Each number is 500 + 40 x the weight over its row's rms, rounded and kept within 0 to 999. Layers, rows and columns count from 0. Numbers have three digits each. The size before them is the row's rms in percent of the matrix's.

# layer 5 attention value, 128x96, rms 0.0682, rows 5-81, columns 0-47
081:423437525485454519510503418388476518500563502534508501543536461484523514470530526518402512541499504555444510465463521574500480514494540422492536
094:518495574514539549526546524536474450464506448545505482477469476544473491504424469519454614543499556534495463477471434515474436500519492492580495
102:439425512474499450443546448502482447507464513499515492425505550512550496561467501516602491487508462507537508510596478466496516526608459479498500
088:465464476510500527522507502574487495420478497537517470485492553511459550475555452488569480551544561458434420486547488530466494457511473465550588
108:467474538416480520514478469516432507533447455576535484504440528476515458558506589512480554496446518485540553544475493516487513422467491530455451
099:466541457476403485548556489470490507476497482519491495493549532514505499494508526510362561562524496534505533470462431555535490520525476444537484
089:420488427539484506467506380542457508491459492460497482541442454525454492569507555468501439480474579485519520495509526527505436488511527538518449
116:511553465516411488556491537513501455554566467498455474412534526440425465470527476458493494545516510467509434533506487512514515461450560482476479
099:475530474550523526437493511493429513466436428478545426473480527504501550504509470468576483503528487464509577487550598464543511454525501523494540
097:493530542539538455471453482504435516509495380441448474538498431548615534557466489467520511443579483479469502504461493475489550481551461543526514
092:482458477452465554482557533486462584488517528473495481471478523498500484544581494441500524508479528551507464458531541544499464538442557506455548
100:462524533493516472597523611503502554479440437530549525460528507519517476480506494444502516454509494501533432536485455533492464501492502558539535
088:476479535500574529465545457426560538500568555437472443536561510478530532483463506499493546449460486529492482475545576488486497483462478485496478
102:490491504461518514610411469544486499433496572494511464533517518500499474465459500505413475522438497514500593484426568448538499508521412517463496
103:551489495405453536457527540497416481415469500471555519574458466536480540483563491539537495446497433455445500537504583462493521462470519449478506
086:537547514505453425448528549557524529474490472451528556496522598434505511444435484495487548577474582441455513462474565514481494460501553497511590
094:472489511468523446495515450448495494511538485483453443529482517471498469517519477471474507544465587479524510545410513523510553456508513540449566
109:547374496482458461432518537458524501505461495583503492518545441484573530547438545503452465492500586487502462480495458524490492515503480559465468
082:525476487508522521509521439557464483487523532536521495478485472568419528529455487552502586540516500464438493492523539524489492530472498375517478
074:489525408474453546554519510490454532511551522499545474430529443554445490410547529456456527473500530468487502464472467490510483514426567481465458
096:475497504563539491571454466544562495421516529520461543503523453533465487459490532531491465488484480445539511538541477436522529446551524488496545
105:555517436537485452446563470455516590528561528489506518457438485455527492462504471456588535471489444492542509529584492570466516501461514495519452
094:517452481495449528400507454424423531512463445465490478518472502481460472574488513587519451542536502570527500490472490554434446584542503533512584
095:494600491475399538512497568474471508524470513480497519556466526522475478504538443510446539505491523575410471474497471509529524493576619456538517
103:484443532441496537566504534490534527505509538492452473472563495498494474523534590447474518478494454506479567542502495469504553475471503504507523
090:590489552449494493533536488538513524516498446437412451506509493512507457497437463505467485493489446532458482575478493502451558548536489508484519
100:523491573566452464472523404507525531507566584504550507508520506480465550463503472462478482514519466463499482505394491529516546502445568466509515
081:468496514523470486502492532456465643515508433552496517450453444523517560513386451440514550449434495517517492470491513562503511506489600498444524
090:453510471548477490533501466479450497464521604525453485583524558514428470478466472509493543458508479421546509572489571457556524491606459504510525
109:508525511490484547528505468462539418474563581528517525433462482430497473499488528503460538484418455474508415488500511484451528508526533482498556
108:520494428489440492490590495472490454536459489522437447494578492494483530525493553538440474439502522497490444513514411539547412473490579513470468
087:476469531450436516511508450442490572512554462537471449536505395499512536462447445514493453492494441501441437519479559498460502513482490484475473
096:466473514551465434473589510489518533569557472485483569464520453472392578505462549525531515527523432586450523479454489485464530466453513505449398
107:514528500475445501465429493468536532470476443412523509483513448522491478415535542534538436471482520493478502486543500450506464481559560514481517
091:440456569516525431431491424490513505467556560445496539469478557515470479506510449422489525547458509469504548455454505567456523518484479520548552
094:487504488523548450497582555536456488474507534523419443582492505549544515555469499546451514516579460569514517472433506534523461527543484482523613
085:483551562478505488604491435459472545510493485530500514564501511472546456505520581501480494472507506523442417517542582458495516450470552493457507
096:545442476495583463482486436534517476490545546434547507514486431524514519497456493483508503517495493522589559542491533478487536483518506488517489
082:597440472507574499492447512529488505468531480454401484555415478546432507518535529469499466495488460520480533524524527493465520518465443551478490
089:464437558548522547478478385478536444516469465502399481471563555501469559537433486442487474487458534475552514488561481437471477519545544521458558
092:448501521462611567503453540490513455592498553610481506464485526496577501483554459519464462556571509521492492505505472540469452541501457462503550
094:517540488527495471505524503531500427496458492405425579459506487509576517481521472512522534544503586519508513511539475484486468442499609512496554
076:548498525434476492496488445520493548508472530474389480535523562456434515583509524487544432471472529468540553551483528519499484459449475479482603
105:508454488463554544535469488494554454438479510539478530532522466485494518531464494572575459467572489499418475506517468466560476527416456485514523
082:428536410522383466519526445526534497516598616515484531522529531479486492491524479540515465543517512473504509462531509506467501511499465552463461
092:534433567473408507538554483478478601512485548584454455460581510489460536525497507478489467451422474498561497566514482488511456557531553496446511
079:496459479468518458469500487500514490487499472484458428507446526512536541548468536526468498509498509537529424503467415497482472527516458494591547
091:423507515479484450497535424466455494487494500520505529489513529551425461486545573550563494494581447476524508504479462574495495458507421466548545
099:481476511582445469482494488438539539447493555591460477526457539544547511510501531564481478487455556502565462495588454591529462542551488559472500
096:522507531515486481508514458479515434556478506466551398580487488504546568536382520563465523482533491521459418519447580480531572524499520453475486
088:483597371456482462490493559523477485502489498494497567501495507511484498542471473507488503498563496532456522440501496514454501498469472427530482
105:490525452552543510544477476530511463504499493532493468560543509550492496487510506540503513467539523419511532476577534497575530410401493508469472
095:474401522452504498537460501522494543563494444530524442442527544513476478472517525504446421533478499552473528473450504566430472517506484600527483
099:534540448544506566503462512528484518441511485519462500541500471518448512509513523538567429508552466526510551453492343515517471525557543479522447
088:542525496527466494494491559589422512555509504469554506389450528545529513481485481545531550517460473490496474422558464448493496537486556554545454
095:522484426481478516534476541547456540535473524563485469470482504470457481554508509474535455535506553551449545478571481452483432456506510643493483
090:492487528554422552529412413465441487512468520510512468523451459540532482573462514551464470551515530509514455466490504454558521526404458532442469
091:487538509510501509453478537534481533544530461496500490499497468549473526528466513519501518459542469439458501507496481554452552469496538588548522
104:504462461502546464505443482443542521551483467584549505499437527445559482555473531507458528507443522504503436484567470475434485436487600541501448
111:466521454512491517469507491520502478493423457497453509506521512552538487541566585499549475444560480442517549505545543499549478442497491492508508
103:512557486481511538521499468454455446417513493453467453501511550489451488509484419499465424535488506516505446446466508544563526593505511484498466
107:523483551538462458458511497553430524504461382528525474553518492517507497507443495522571494531585437496580525484443541512534450474546441435528510
102:499633538505478450522518494493439504468445401490483516549462500575480503512533434566495535516454554534481486485527492505535443502550500526538505
103:500412496467535484561521440427501441506516530528525439552490514454559504481536499441487491481490531509469431454517478453554535479487554529472545
111:572440437428571530431439477484516556509446496506426499486487578455523495592450513464491462472433506515502459509548491543494526516526461486492514
096:491527479447491548508477472452456473476461453517456488496496514524496467501549459489509565507433540449459609510544496539445552482512424519452491
103:499492526508460529469468443488482492508512446511547491540506486527547509598456534506492548463402529464526511529575530577484462524569478522429466
111:536490449560520505495464529465503591506537494429546513546514475549448547480494497477479535496506483525487500522465608473459542538453454493535454
111:549503513530463481533577459557513480583501420496491447546510482498482532556518516455494532487506512580475584562457440561465496444432526503525518
118:517537469488517443590461526472568436432510488511492557440522490517535506449485461473486437479487487541435504430481467451516468537537519547538497
104:520467429550496488570426486400449489544500476560521506514524458452544553585501582502442466480538489465549470511522520484550522517502479496497586
100:482480491505477473459539482580473505535467480457559488535448522361389517478578496513451499453549448550536469476481500491517560521500473481414477
109:542472504551551514469452478564510504481492504438506445429507450548490528532448497559555462465481426520502535472505477500540555522429508513464501
093:495466564521477593502509549504514485507485456524510401513512531503488564502466471485481535470488478592487548461496471550485516565503475553494428
110:452496511471453457537475494436448468486555494502521563525456555551457516426486533493538547491494435456457442509484477496496490492533495517463546
109:541496587594487447494512504529520559530503488471552493497519482516501574490466501433514496541528487490525460520477437459555417496510526488482482
104:493523445534479509552437522439476499515475501484551429477476435549499542471547548526539535496458432506573470454551493531475528522493478506512560
# layer 5 attention output (transposed), 128x96, rms 0.0607, rows 5-81, columns 0-47
079:507514508476507489475477594557497484437465476510537557513460492567481473543548433487579494500431518490509482403488476457495496532585421526517533
094:570510477493474510499409453502552542479519513494532486511558603494566507576551559515572477405479428468495472524505503487501584476443486541455478
097:523571411520513492572482463504463551494502514527454518532385495458501443457522478516497521533429495438466507491491525556509489432476510517484531
081:526513470493478543500541517484504496604491526503440508458535518517498495465500499513507474410489489496473558485511407444482504438514549506478436
101:521533498529572465489458489498509540472540518470562491553505462497485535471500514494506480456566520548551510409492573550479566520507527549524546
098:562480520521568512440477536516483560503513481464461520476498571541459495512532488518593461500434459469466446513590456467443520469524450488484506
095:532492547519568451480538561481475494552497515490509531483572502491460495491534482532512541443610493554505517435500558465500524502451542445514509
114:540470504487630531515473481513464512431521564484522534527481437456519531483457512571570534474524457363474525445526535530496523498543416472505441
098:517445536502493423490522455523455487577553550485409527491521521501542521477448534483479497519512503459594484477498434532409514530449520488560507
094:441503517519476472493581534484466482472527518460503522507553504529430510471533528476510458530416484463548526485553521538488430490487544473499477
089:437515517553570548501492486477489440486485460589488519557479502507518570477466445514495509438491558509530502454437531466459520477549505523545527
089:445520485499517566455507440505459495469547438463465476504508551517511535518485527462464442536438486520450524455600513489461535529562505514500505
087:429467523527481493490466547523441472468473407595533463477528562523469515556544479570451499477551550457536455490502474481480426497530512471462545
092:539504547493457504444590572422490511521492444462525547488508506525474528523548520489489496537568487548529434524558450559486449511498534453518477
107:486493510515508503550508464500533502545542495488436487513537457484582503503442514427552487533585510556538542563504445542457541508505497523556502
084:502376502472482520526495528502511483566579529523493487458502462549470498458428531468486508499563458465526471480563503480416510492462445567453427
088:502472503501452514508547560525516507541565513623542524514476453540507566475457537551502450475550461570480492499532527464475459571506530542464441
099:461587431490525504502556533527551517543468540514514439469489496505380507456526502523463479436489440549477543502528569484540567483535524464488489
076:561507522541456464556526521475487512557522493533439535556503537529562463492530488550543445468445561517487483504441422452493547437512501583498522
080:485440537542487510472488507468497462499475470470479499485474481463544469569468384522473512431455541528482451533491474410558564512568517471546555
088:522565521517458536457535552520504506543497531392577532469539507438453519507514449529557546614476495486467507477484449537548483542484475497563440
102:442493506542561480545468489492457416527476488508483468548466520555471460500436544543443483463487515496460548503454500443479491564491450498430544
086:455485547447516555549495489572515467449475539526515522460480536545534473494515429509465573466451473512541492448475629382451459551505489532501521
091:478427477465605489466457487461522488433543470512529514476464441488541445549500526434563498512488492539502486502471485478523504576494461545462535
100:525528455556509492458503421520498476474460507517617536486478501458588581518555525515465461490463524499538493479478480491509469579613484503562607
091:463501449492432526492464497518519530483498541553608549487499446498534511520532508559443481562498495541565517536541485438590431498495545543445500
096:482476453444472493498466589529557462488553482541454537478461444545520485468460500510548522550536543555466447545592420467450474495577502529508512
080:508516447512509516519515516589561416494557536495458464527551461540501523471511489533499472483533551510527435484532474473445551518499461554473505
084:532519556501452540507535529520520528534586477513500517443485445489522446528482487564498494518512492540417464555506399527547424498468532511536464
104:497534427469520539512520516513550488519448516443537486488575475524509577488510538555501535482570502494474523499552455543496502508546478576517445
100:458505566475583548543396497521492515490529475509509563468420498491531501510487405516484494510481535464507509562540580445561548542532507449500581
083:478592488574538462487496588578511487433459550459496542528536521537460464592561511507503522526495489495484542487494429481530520472536500457496443
081:481514508489495557455402528575568482438418514536525474540432456513477483460525449551554503550515550417513474492492449493521539519493441516441537
100:424534489518559509515544482515438498530484488492437539508446492486537471619477456429532580546474455462527508460461488526478491505456514439511475
089:519472406449473517492520490526507504490475465554578458452506494531525462471491513479566539467550491540428488527505493451492441454509435511495450
082:461503558510479496510479541481569442513530454547565555474496452592437525501525461472479425476436565476546509499537541465536456500468562495498466
085:469510476555498481433511540530480516459533427460583528541533446478395561474542483473434448491541477491593580470540473513526499581543518532509514
088:512532551531468524569547567429543448476484565494491465481481539522495479513529571526515571522536517506440467520500460490464514522486516489508537
076:464515523445468482487505455503497477549425555530579527487556465469520455555463512414494536522517567539538567535444423488511516482434582454567528
081:530533389437520478536544522506442536536535518518511528516490534426493518513548508560488514486498491490492426478519470466509466490460574528545545
091:505447504483387445495470453521503568494525486462496521497518481493451470466548477531492471519459499523437499495463557511534418508532487517483472
089:520448514494494487607517481435437515469565512537550404575487536482486526487509524486503547533578424499492546470422594489523489554471408541458473
078:564478552495526531563506503505444497485540510526524590467543485484570565456538476496478551512577514490520492518462538441461477501507546445510493
101:487536523523504532531466521464523503520498500493529469433540587412441477460540499502445545514424517482486530496402496511493502434548542483438504
080:599559497513564519506535609490514502482436465463512463481423448515442531441520470505491560470504484519444485468496470568549449467510467468532466
093:511574433520543491495424496568519524414561498521541540542485512506488472524503431553490516568488553547447467502539509504530523430502467537556484
076:477480542520497527501395477507506479490430533526474539466585559517426499496555547516549547489474551421493532506528486483484491450489543427424508
085:522545488516484566497500477571536578509559461450518530509435494494567484481556452531543479521432521489457496537530466496518480505556510549497471
094:552604471482523471488497463594464539535503422469489473494543532482457539441513418548522501505541508503463531564497525526492496473432462469525436
087:481486537443521445529495581479514489502547516527464551498504417495453463460573563525538520551519512453528530472578380550483505473499574487442518
086:528406605499517558506483468475530505503462519438453506467530501487538450486512445512538551516444520472458483497396477507533551450497548480464457
106:595436545525478455500521536506466513586534479475549487459512470401449535474485480527500432444531502424544517539472485460532548531519532438496535
103:487582425522528532419531461531501503435406518501565530502435510521508517544569526459460468457474518492528484428601527430519500552512458469511541
083:537472567445501509494494508427554474490492533404552527456493537500552483516483395501479558537475500484490500556512586495475477533446493504491531
075:513494430492533492551486463397526452492437523472476464550458504498487516517466512442498495458477486471507516519599507508484587513435464543481548
092:509540484567608498482480454478540494505496545487495486502454537487478508507546532511403523419518481521529523494421489535518550538447557459502521
095:519505478440568445498562577440508512478531477494564467502505510429395500488523446502526517485519463566531519462483539500482548458545560461515512
091:489552460527536498530548497514515449516465526465486472494530468555581518474532570461515468483455510529524522482508496438533477519469523501479478
105:486511465509531487494464426576475494520478472495475420548557538516442506491499533504547501434510531527501527457434521521535498540494473497450518
119:420422482454524533499481532571539446541439554491549522468428507518396482514486522572479554508443459498494452459488456494547497506515470555507482
100:521513564537428541486453488510517442464573551475533512527557439535537539435512496482470486472450472505501536477428420535459498496442558501431522
114:408493451492500512611479526509499504467477506514555520512470445434463605481540465507437535554541536446474535456533558534550539487406488483468484
108:541472476503474452485464481508479466464590473538518447490524488431486561427549591542441537495564476517535457432541468523477518457523465515470547
106:583484580455498580429485435409537528521576543460500531494482487539617472516485505518500496528445480466389488548535471486449510525464501519543515
115:525509525534449562529511496523477514514484506510477509500506472512486442549481523485488517428556486404471458511411454483490495506472458499491491
106:513507538490545499510517532481522466509584587410522481370472457508449489485476468510546522488547447444505464481523495517550470558469523421465492
107:490432545526446540551452479462517473470509566512508494462509486484542505556527555465495500567532507453498421476490452473424444576391530544520554
114:497530520524541511534474461527446579479493536473468555486465520487509579504523551495410528503527543482561549505543574547467459455432582523477407
105:534547525444618454448476531469498459552475493507546497462459534464499512520478453492496491560530551478515510565430454556503513609522522430562507
126:488501523497472476469488442508450506521530497534494454606472495497489451504496512472585550454478494533535563508448574460432525431543482436459521
112:466473474499550533444534459491500552501535500517438441484498514452567519466490471462488521480483530513509471531457480478414472445454481518508469
104:568413479546518492485570498500476472546457468493550561405546455551499542504393463529456462495527460502460543500463617511514489553466453517524486
104:494500481474465586446493516547503505561408525582508423493458503484499452483455486449522490510503454529537508503478474527488620559472476492472488
098:481474536489525464492510524480500519494529530506476460515424430504464530544502542481475487539474485495521544523442532500523514519552548428430427
112:481438541486530527491477506506479509484541469450539525542469489529363504449523498529500485430543498484498483491492650503516514514503445435560509
111:486526498512459527468558475457557468602431498516575506560486463471458511453511473525475440487422510514466533522471479457478475479456537557514461
110:481464556467528575459448567526491556477464478516439399414470514518507508526521500468464438504510457530512475491516596494506518445479482405493518
# layer 5 attention query, 128x96, rms 0.0989, rows 64-127, columns 0-47
098:566428441537472461543553467540477523536450456425436492474517417470444461438487487491433491487501473506511554487544483509540447463462467524459525
106:509537457494517512494430515540514467461515510502512544549486553519500473550432543434545427493493555481553535419481506568633480474463450501438462
087:541464450516532487537519487479414405568541535524485532513438479489515461447453464461457481549423504454524510603559454517464530517524562491480472
118:491438560513486503505528448496489524452462459539501499527530550455535581482567484519459458498485420555428488582445530443505479489478500543519488
103:485561514502519546537431546491433479501503521450508506523473528558531488488496517475497474524544424477486614444528447447536568460524581535521453
123:473486475529512460503478499508425524469509578446420535542462469460521405557464437539425504498515498519472489435519518544484481556560483510472520
096:476500553492500441567494538430501436487499491555536545507496461444439484482560449529524528500472478545468454496490476392423520507483565452608537
095:496564461479494464591577513538577506525490496459477484488501491459480499441533466503433463556451406501474507527537528470419523434495505494455519
093:465467502524521502509482564490526528511485498463488491539518535509433539481521485532460485536446454469514489571410590467416526577471472499518397
091:486494508482535520436550490557424500513474461527507517529548546491470514489498512557484442490492479474462423591482556477538446478530546502526553
083:530430393571435493535582537524556491415510486499481510470472507514445421542505425514466484469552591434453539504545525459503514533452437487537508
106:492477447487544532445506459481547483542453474531412562472428467514492423515490549563541562560463595530500506470451487482539518517458528509530558
105:476496495548462492484416544565525438407538464514412502540501540533435464541475453517586562571535509481412463540548486541446505487517520430516455
114:451525491403452532516545480525507534542440599556521529529481521504450494428539546454456497531472527484525544519544524461538562542554489494490522
083:570464455537450492456511495511496503489457524526530475499552539576547455594453578485522613511488569452504549520460520465565482564486462600441519
086:516497550501431558489509524473554489488457574529520443472413515484511483558477545436603466520530517485470477544490504433472542492501547517497545
109:559497515503488503478450470485419505532393511492492592425539491406488500478539498513464524491504493493489474539437400470471497459499484456527509
108:496472454541500528536558486559504567491497452499491491533546482492553512490529475477517506478430508496536484515467513431539479539437459505660473
115:446521480480521518486402481508512437476523505475493509480568497506537489541570557488456574568507460458525462516473460483427461462442472514524475
112:518510480544488494503492516510454497537412373462537555517416419492455517440493522505460571545509541548513511473473513508446517478388407502458526
083:497462494512365581470467469481540530486507536573514496505546581526568470477457551513536479504479521529442556500522449518516510528479496563474466
085:486515522537438455431523437510539520509451496464476491511439501434549545546538542375470468523503577528502538531474448506530435505498487513547454
102:453479545537434457530536517553457526490473578483442486483501488522476485467433493476465569521503467460469478444490408495535498474475450462469461
098:499507502522524516537457471471535464476501585506511540489532540527454529557517546477471597565551486493561431500522500420522535516574461496518534
099:472561515473441567507411463550533541537425485537446501516486459484473495483528563542517429499520522457507477520505473434421488492541445449482484
103:487519437487472530489434550446513522457451471522469474506521488452477534499508492455491432538456499401469544571331510466581508539462532488523494
108:476531455599580485450556485409529470557447430556507526479454471549472457461513542475480511505510528482512508459560495516432502533558484429487509
093:528460521526496446517503544482463540500515435464434467495491501487611592416482472521540438549516484502484527488572450517525510499459428502488434
083:480492589539512551486503477436525462527469517527488481454440488496559558491573503564507458516504558457503509464602516563533439559457493526555518
103:548481538456460515490488446475522506439511456516482517441508469493466602507418457458587470453497463530561519513464544473502522578527514523512520
109:506564441517496540509510512482462523523473472498486518471514527591463569495570526545507541450514484489534558435516504473479536472517555554492444
102:488486533517509584490488453415483590456498520491527541460518513480490486491517516467493531513461463471465458539514504513467545537539559411519534
109:468466485502591515503481548595472489556481554478443449546490561464482481442470508502494493500562506524471478511494441489422485456498493501507536
104:466493543503527489452519529534410530520514510468477524551524470463526473497490474459454488583538498506545554533506527521478592481556518407508475
110:470567535430548492514549567554555492451492542459508557423439486479478585529481559495514479522471527547477449440522559512574496533503501495491496
102:435526465484619510508522501424444550517570478566539406464519496503524544498482490494520483526467508530574505513529510457428493513516542491516546
099:534398512526483517509465479548514461445514470504458551533494446443574549447529564551501422425418499454509526498474492476509482508550591502509497
090:423550533533509450552535419406489538522499478478596544455475451361474498535439499502484453522450467495478445446507582440517510507469554522442497
090:407541513583483589514522525510413585500495483486446541499540519525524514525464531576476470513455499475461443460552530514523514425423491528472557
104:505593509488472502493489523546458480523526483442514530503493530527518502539577429505439532488385425491507527505454527520450518525496480437496562
112:542446580480566492552418506499466523536485460515541448516493514443510513532546545482465504464483466402556481503512521516555503528534471462479461
117:501506495493526493554474418485453471532452530499514526532546449507489469511522489520491501426616503487476509487513589530506431606470462464511543
096:520415503490527449538543481440463510475519472484454484444487525439512557534555553496466451511503506568558590431507482487538481505530545546509475
113:493465517478500499469459466422525452477515496533471507514476548589547460507418439520526455511501450537523504492514517536441469451562436546515483
104:581575502492557507565506501513476516453500530532437547483487505529497574514496508551455481460484515532493426554471433540463509593493453539532501
103:539560542547453474530495477558582513467537533434530537570528477502448434477483516564602523476547489547481613489539463550542483430495478469517548
097:519489521519531497469463434451498604412464479538561571440486532500470466491468496417474481471521489493477577480549489550385528488459529492496475
103:518539475558453558631495522521421510483487550516522532479537516481488537480594406500462559523454392519461498471483465491453531540546530542468501
112:521464557469457461511504418502483513490491546514478470420496476411492523488512482552523506530517476477523550489481517482446618486505535473468543
102:554442480504479518547505424503539554575543509504529537486574499424476506550479558481549529550447462556481489520458532512485469478516514420511531
100:451489505524461478498532494457519491474444462516457540460429552490492450533431495546537494464473542456546531540483575462581499542504459453482489
094:524474549502477531450447486471466416513520522493498526511588474490472517546556524467598575509451553527516490497548512521518515545498536492493516
105:493476477444522462495491534517585566519539532564483471493489465550480473470545456456483440470463526481500573466552552464444517492523468484469468
116:493487503550413453595478565485572511537465502502443551484426459554508516494516438418441484534468529518490514494511575492570508554513575462553515
108:479597512470503484488548518490448521521485513490464506504486481484499487486454505493517543518449511562492564448540477465463576478437570462541536
119:521489450552506492494493571496451509533559559523507529502505523578493532505503454504565468482539462567556549559472470438523539513457534504455445
105:396533495497482527503507486465522503429423556529483464509501501500444512467425443533467460466464578493490523505510591568547509532544494520445514
111:479533486564500497414522431446540515555451498528523467560483533477538493552522462469516530488468460535550498508456582509503463537523484456552560
108:470469502443535439453511407544492480491564433448480558502476510579530452454511477493451480560503534592482440498476492486454560526522453507491503
112:458573461401486528530501477486525500503480477449458478549521500494609517519550527421481487532487478508415583538572468567545549556554504452521554
106:463457468513533469456500587505472444447519476480462428467500470490535531510466490500555517561458509530452537491513447496449543483571478489398463
103:404509529465430487503517551462533532470501470472511528505521414574529474532524486475477482409504521485506466482557483464447514543519489567478398
108:475485466522582462471523512543564478498464476536508489466450498565549541595528530552578473472506463476530458493516561507454551532548517487572413
105:517532451505512535530474603529527450510483503551469457522523458498500478551464509479449464479541527574568479510524559540557487461423374532504553
# layer 5 attention key, 128x96, rms 0.0997, rows 64-127, columns 0-47
096:470509547602447552498446533530536554528510537541552548432571485528520529520485481569456466533526510509451456493484495514442478505545504493447495
113:541530531392494517452526503406473456589554532499518441573417456519508497465533485494495563453574501519524481468503441510498408455558577506532568
096:460561530383528532462514522451580487554558554564427536470420464558485487528450525544494552535551446572475421521451513475496537454551468480482523
113:481482498499496503554489469515461447529536485552447412532526507437533507545514455516562430451434566502505462472529490585505532587463547539507498
098:550447494411520475552565524530467517482557438528534548520500522493455504454496497493506524405492519522460490458526550504584493554528408536585522
123:519528483500490506549567518502437485536453508445471478504490524568527507480535533534468483590546534575463487533541495500395451537538533455523486
105:534564495479476507510504476624449519512513464507543525434512458551498512587494532523574510464452531476506497529474514483552545548523439509478499
107:485417523537499482447481475504473505493503498575508526538529509485515488521539403566452512451495452508408422523543417479459527557517497557536553
090:424452508485488550576478504532501499502461447455442516478530440518575467550505466514481483479496487536471504492441449499490500495438536551426533
102:494548491491512552539551486523557506450526503499479505410532511571483484540535486404410492483462451452508530486445481515468514547566510508513459
093:466558547533430531602498559494459486463515491467543543475518510542458492576511467540478467514536494457461431508448476531492520511507575468475513
105:504469517483540535549559492449494430448522513525617591471498497505430485525536548486475521590504520479470503491473523486526552553480503475497529
101:488558524475526581557489496485506546443513467513478430496475502572506478461460478538560499554450449496449503600548533507494559461486474477557529
112:454468574426510398511493414542510432546527506502483567498490467569423549483489557515516545549466505554532544560472450454564527435501474441518581
097:543533486466476456489496462429535470424464460418555503484487445511530510485471546465532539480506471487545503521462544534522439500454508489549495
106:473461490464534525506484401487466433449425525481528533485571577581433516567465514541497519460462459454459556504523515483535512572504464521474457
109:517461461537537493558506504576540546506511559444443459450516378538470482505520481422441542475482598493557450511512515493492455530531452497466488
117:593494561514492551525502483545446428540546445532581543491465528548600525537538514511503510416467532489510472490496477551465532513475474570491416
110:515492517518487522523492507517485573532475493478492400520494510501533451510596509454494440366524582478553450498442451470514485574556479572566491
118:532500533532542550536512499470501487506505533510488550505478507492448455470505555537414543500504514437541438498499502464549453521449455381504531
101:540525530522550505466493569408510496478542488518566463562459478539477479458457509495543514567506516492532500427499463437509423512457547581532509
098:503531497437440587445427510352485587492550545490523517530483521503541482478478542491456480551486559497454479479479520471533503520456486466485490
088:473507502447535536492484474483482497513472490457467505538481505478452498532456459535518505451545560541557515550596449516525456576486541464558543
102:537495553493554470513489508525521473555419528477461516474536454500475454486510537498489502439506530561497493474405544567500510525495484555557472
107:551449490494487479532434495484491517486529556427454499495460518570496463538530455517432500478498558440502475496502438472497536584556435508459496
108:530464550429407525493531523542465464481551439510546519539494461487452537574539570421522581523545475508472538433452492532524496526424496487542464
104:535525485490526468483501540497498587456491506482484570487536479529496455501563489482509587537510567604520484487518456514525537441505450534488513
100:480487450496459525519504484508465534505524466461434483486459483537555488471526510517472382439457489492494555523471535569474530429494407502550425
087:489512544463459558548487512490512478495474455477560595501494519471430544444469518539501476564539565457496530539463588580534506474491477488533450
106:564477500460534494511507546532441589542490529491525482497533481437528503546466493533520569488496460536441524397460498473548478516451508475509517
096:525424470530546490552429585469529524472407550509511469479542533510547443519541542513497549516508442510446536451518477479465480421502480511439517
108:525481478478515524507510560535404430389516503554554468465460504492480478531508485434541521480458489504535468459483528489502502490507486581526436
106:408443495541530538536487542549554497501521555530459495530553531515556546438491499574483589489488483489485535561504443475474519512508514514549516
106:468549512563462482464481477486481522522482507518509538444447510484474467465515528517438416536559551550450513505420512446531499480537442434481502
110:532465463541503524543513456501506511515476498547549617449538565460419526436439478486484465474520494473482499511542524497475539554487483495426506
103:495434434513458460454483460609471544515495500487500511465508496442530524610523468471485525459459467530487449474503570552582602435462488542518467
098:524524467491533541567508488503507550538553491508511581519554591564536498499446530542467504445493498411588514478515574461464513522520554490514488
093:496468574568530490421507458449478497440419538498504479462461504457456524539495505494512514540504438506487447536489484540521443553489469444538435
108:463472426513568478540598481503401417544491466501430515481502533500551475467533524426434481497469482457491528511508458496439516535447521418480549
099:497491520455489461492450532451481529474442449497456511514477474488474541471475557473472481527484553502499481523448499514497545443452504518463484
118:576525505512449539494490510516443568549418448533461501412476556499495502477506561479500448466517474477527476508524507512512548481561484495515585
117:560469498519555485488556442533517503519506572480548528513495485503467529552505549547524492583528500489550429482456545524468429524515544551451486
102:519455452530503486488515429538513516517484493560508574488497599496538525469612517511525472531533580486511476502524543566589458490469448505555492
115:524513520450506515449600616579485510529468519502458547511471541509500453524503426534455437502416467489526506580524465522455470497530498483494484
116:550565509493395448540521491476545403452452483518563513530515527473484535456460483513491531544491486569478508424563560502529473488493436471494564
103:553493519561460488528528517447565517524481487541543453551428527502508506456525504551526480415448448512542468531442488490453518532466523462554516
097:525521448484480475506497455575455611531582515515449524456539533486521472471526479511532479511525505504478490409518477444422455466491470494490418
102:529504533446532449442521450543534501535496497471456469565493537468480436550555414469466508536505511487498456419486509460461549545493492482520579
113:487446572468460463512512491496487519575491562467504484510551514513479506530498446527506432541429558558503553541451546488506497518520563468549543
114:539497533475536539471534552416489570549478544455563509488535526435381472506448550433502554499516526511535546539493527528493544493463500516521505
103:490516550514594552553472440504463444513534490538453528433526502487528483554520459454489449483513505461477492596522446476503510476437481434455524
103:502522470516479449508505452530474537516446471578458432554570524489577532492557529523537511450446497484519528466425500472464547450485510496483446
108:472543542515478414445446450563486499453497544451575545476503539561493486521544470543565557507478538498482473439473454562488522488456532518463478
109:452457500482506482486494488494437527497520467529525519511477517463434530488568395529449563522532546458513519448434481412518536573527590527453478
103:497508476545459513493515440492490538523534528517484410526521537504505505541451482426506496545517519556490476543452546452506494502498462497479542
120:445458479427548450477573475498592516484582489471466551497508529549508436472513508548544465508476458512495517445460477580553549514538486444464483
100:454475530538450502510565452486481492422549458503474502491488501481559504448549536512459485518501496446423495488467522487497521547435499470417474
105:528505569476517505445567500521444548456459484499484516446514538459473495502525538431437463539373497542492480517489520499519521456444528581465519
104:464533456513558497520493474513550441478472515524472517512468441482487518498487521449612455575415572494459475490513462411533462489525474552526533
108:536475532479425458519422444558438522523519530509462401503489566491455478508515489481480481482506539495570513499506484487552532483470517526515497
105:455462468446435456517516523458580547480470455481523528442557458526419522512472480514534426451509497457473450514486535472550475514481512489548495
098:426472453493457534533496469428543470524535528511586476516446453516532463577477504472461436525496497535558444481453579456475446482528508502448488
106:479507497578497509523436502488507497536459538561514546525555516485488461486546525471602491584521497490432492518522472489571484525496558492473504
100:496505506560462462479505504476546424454535480513460565589487470498546497548438533488447493537531566450496441487591456532470543495521539560526503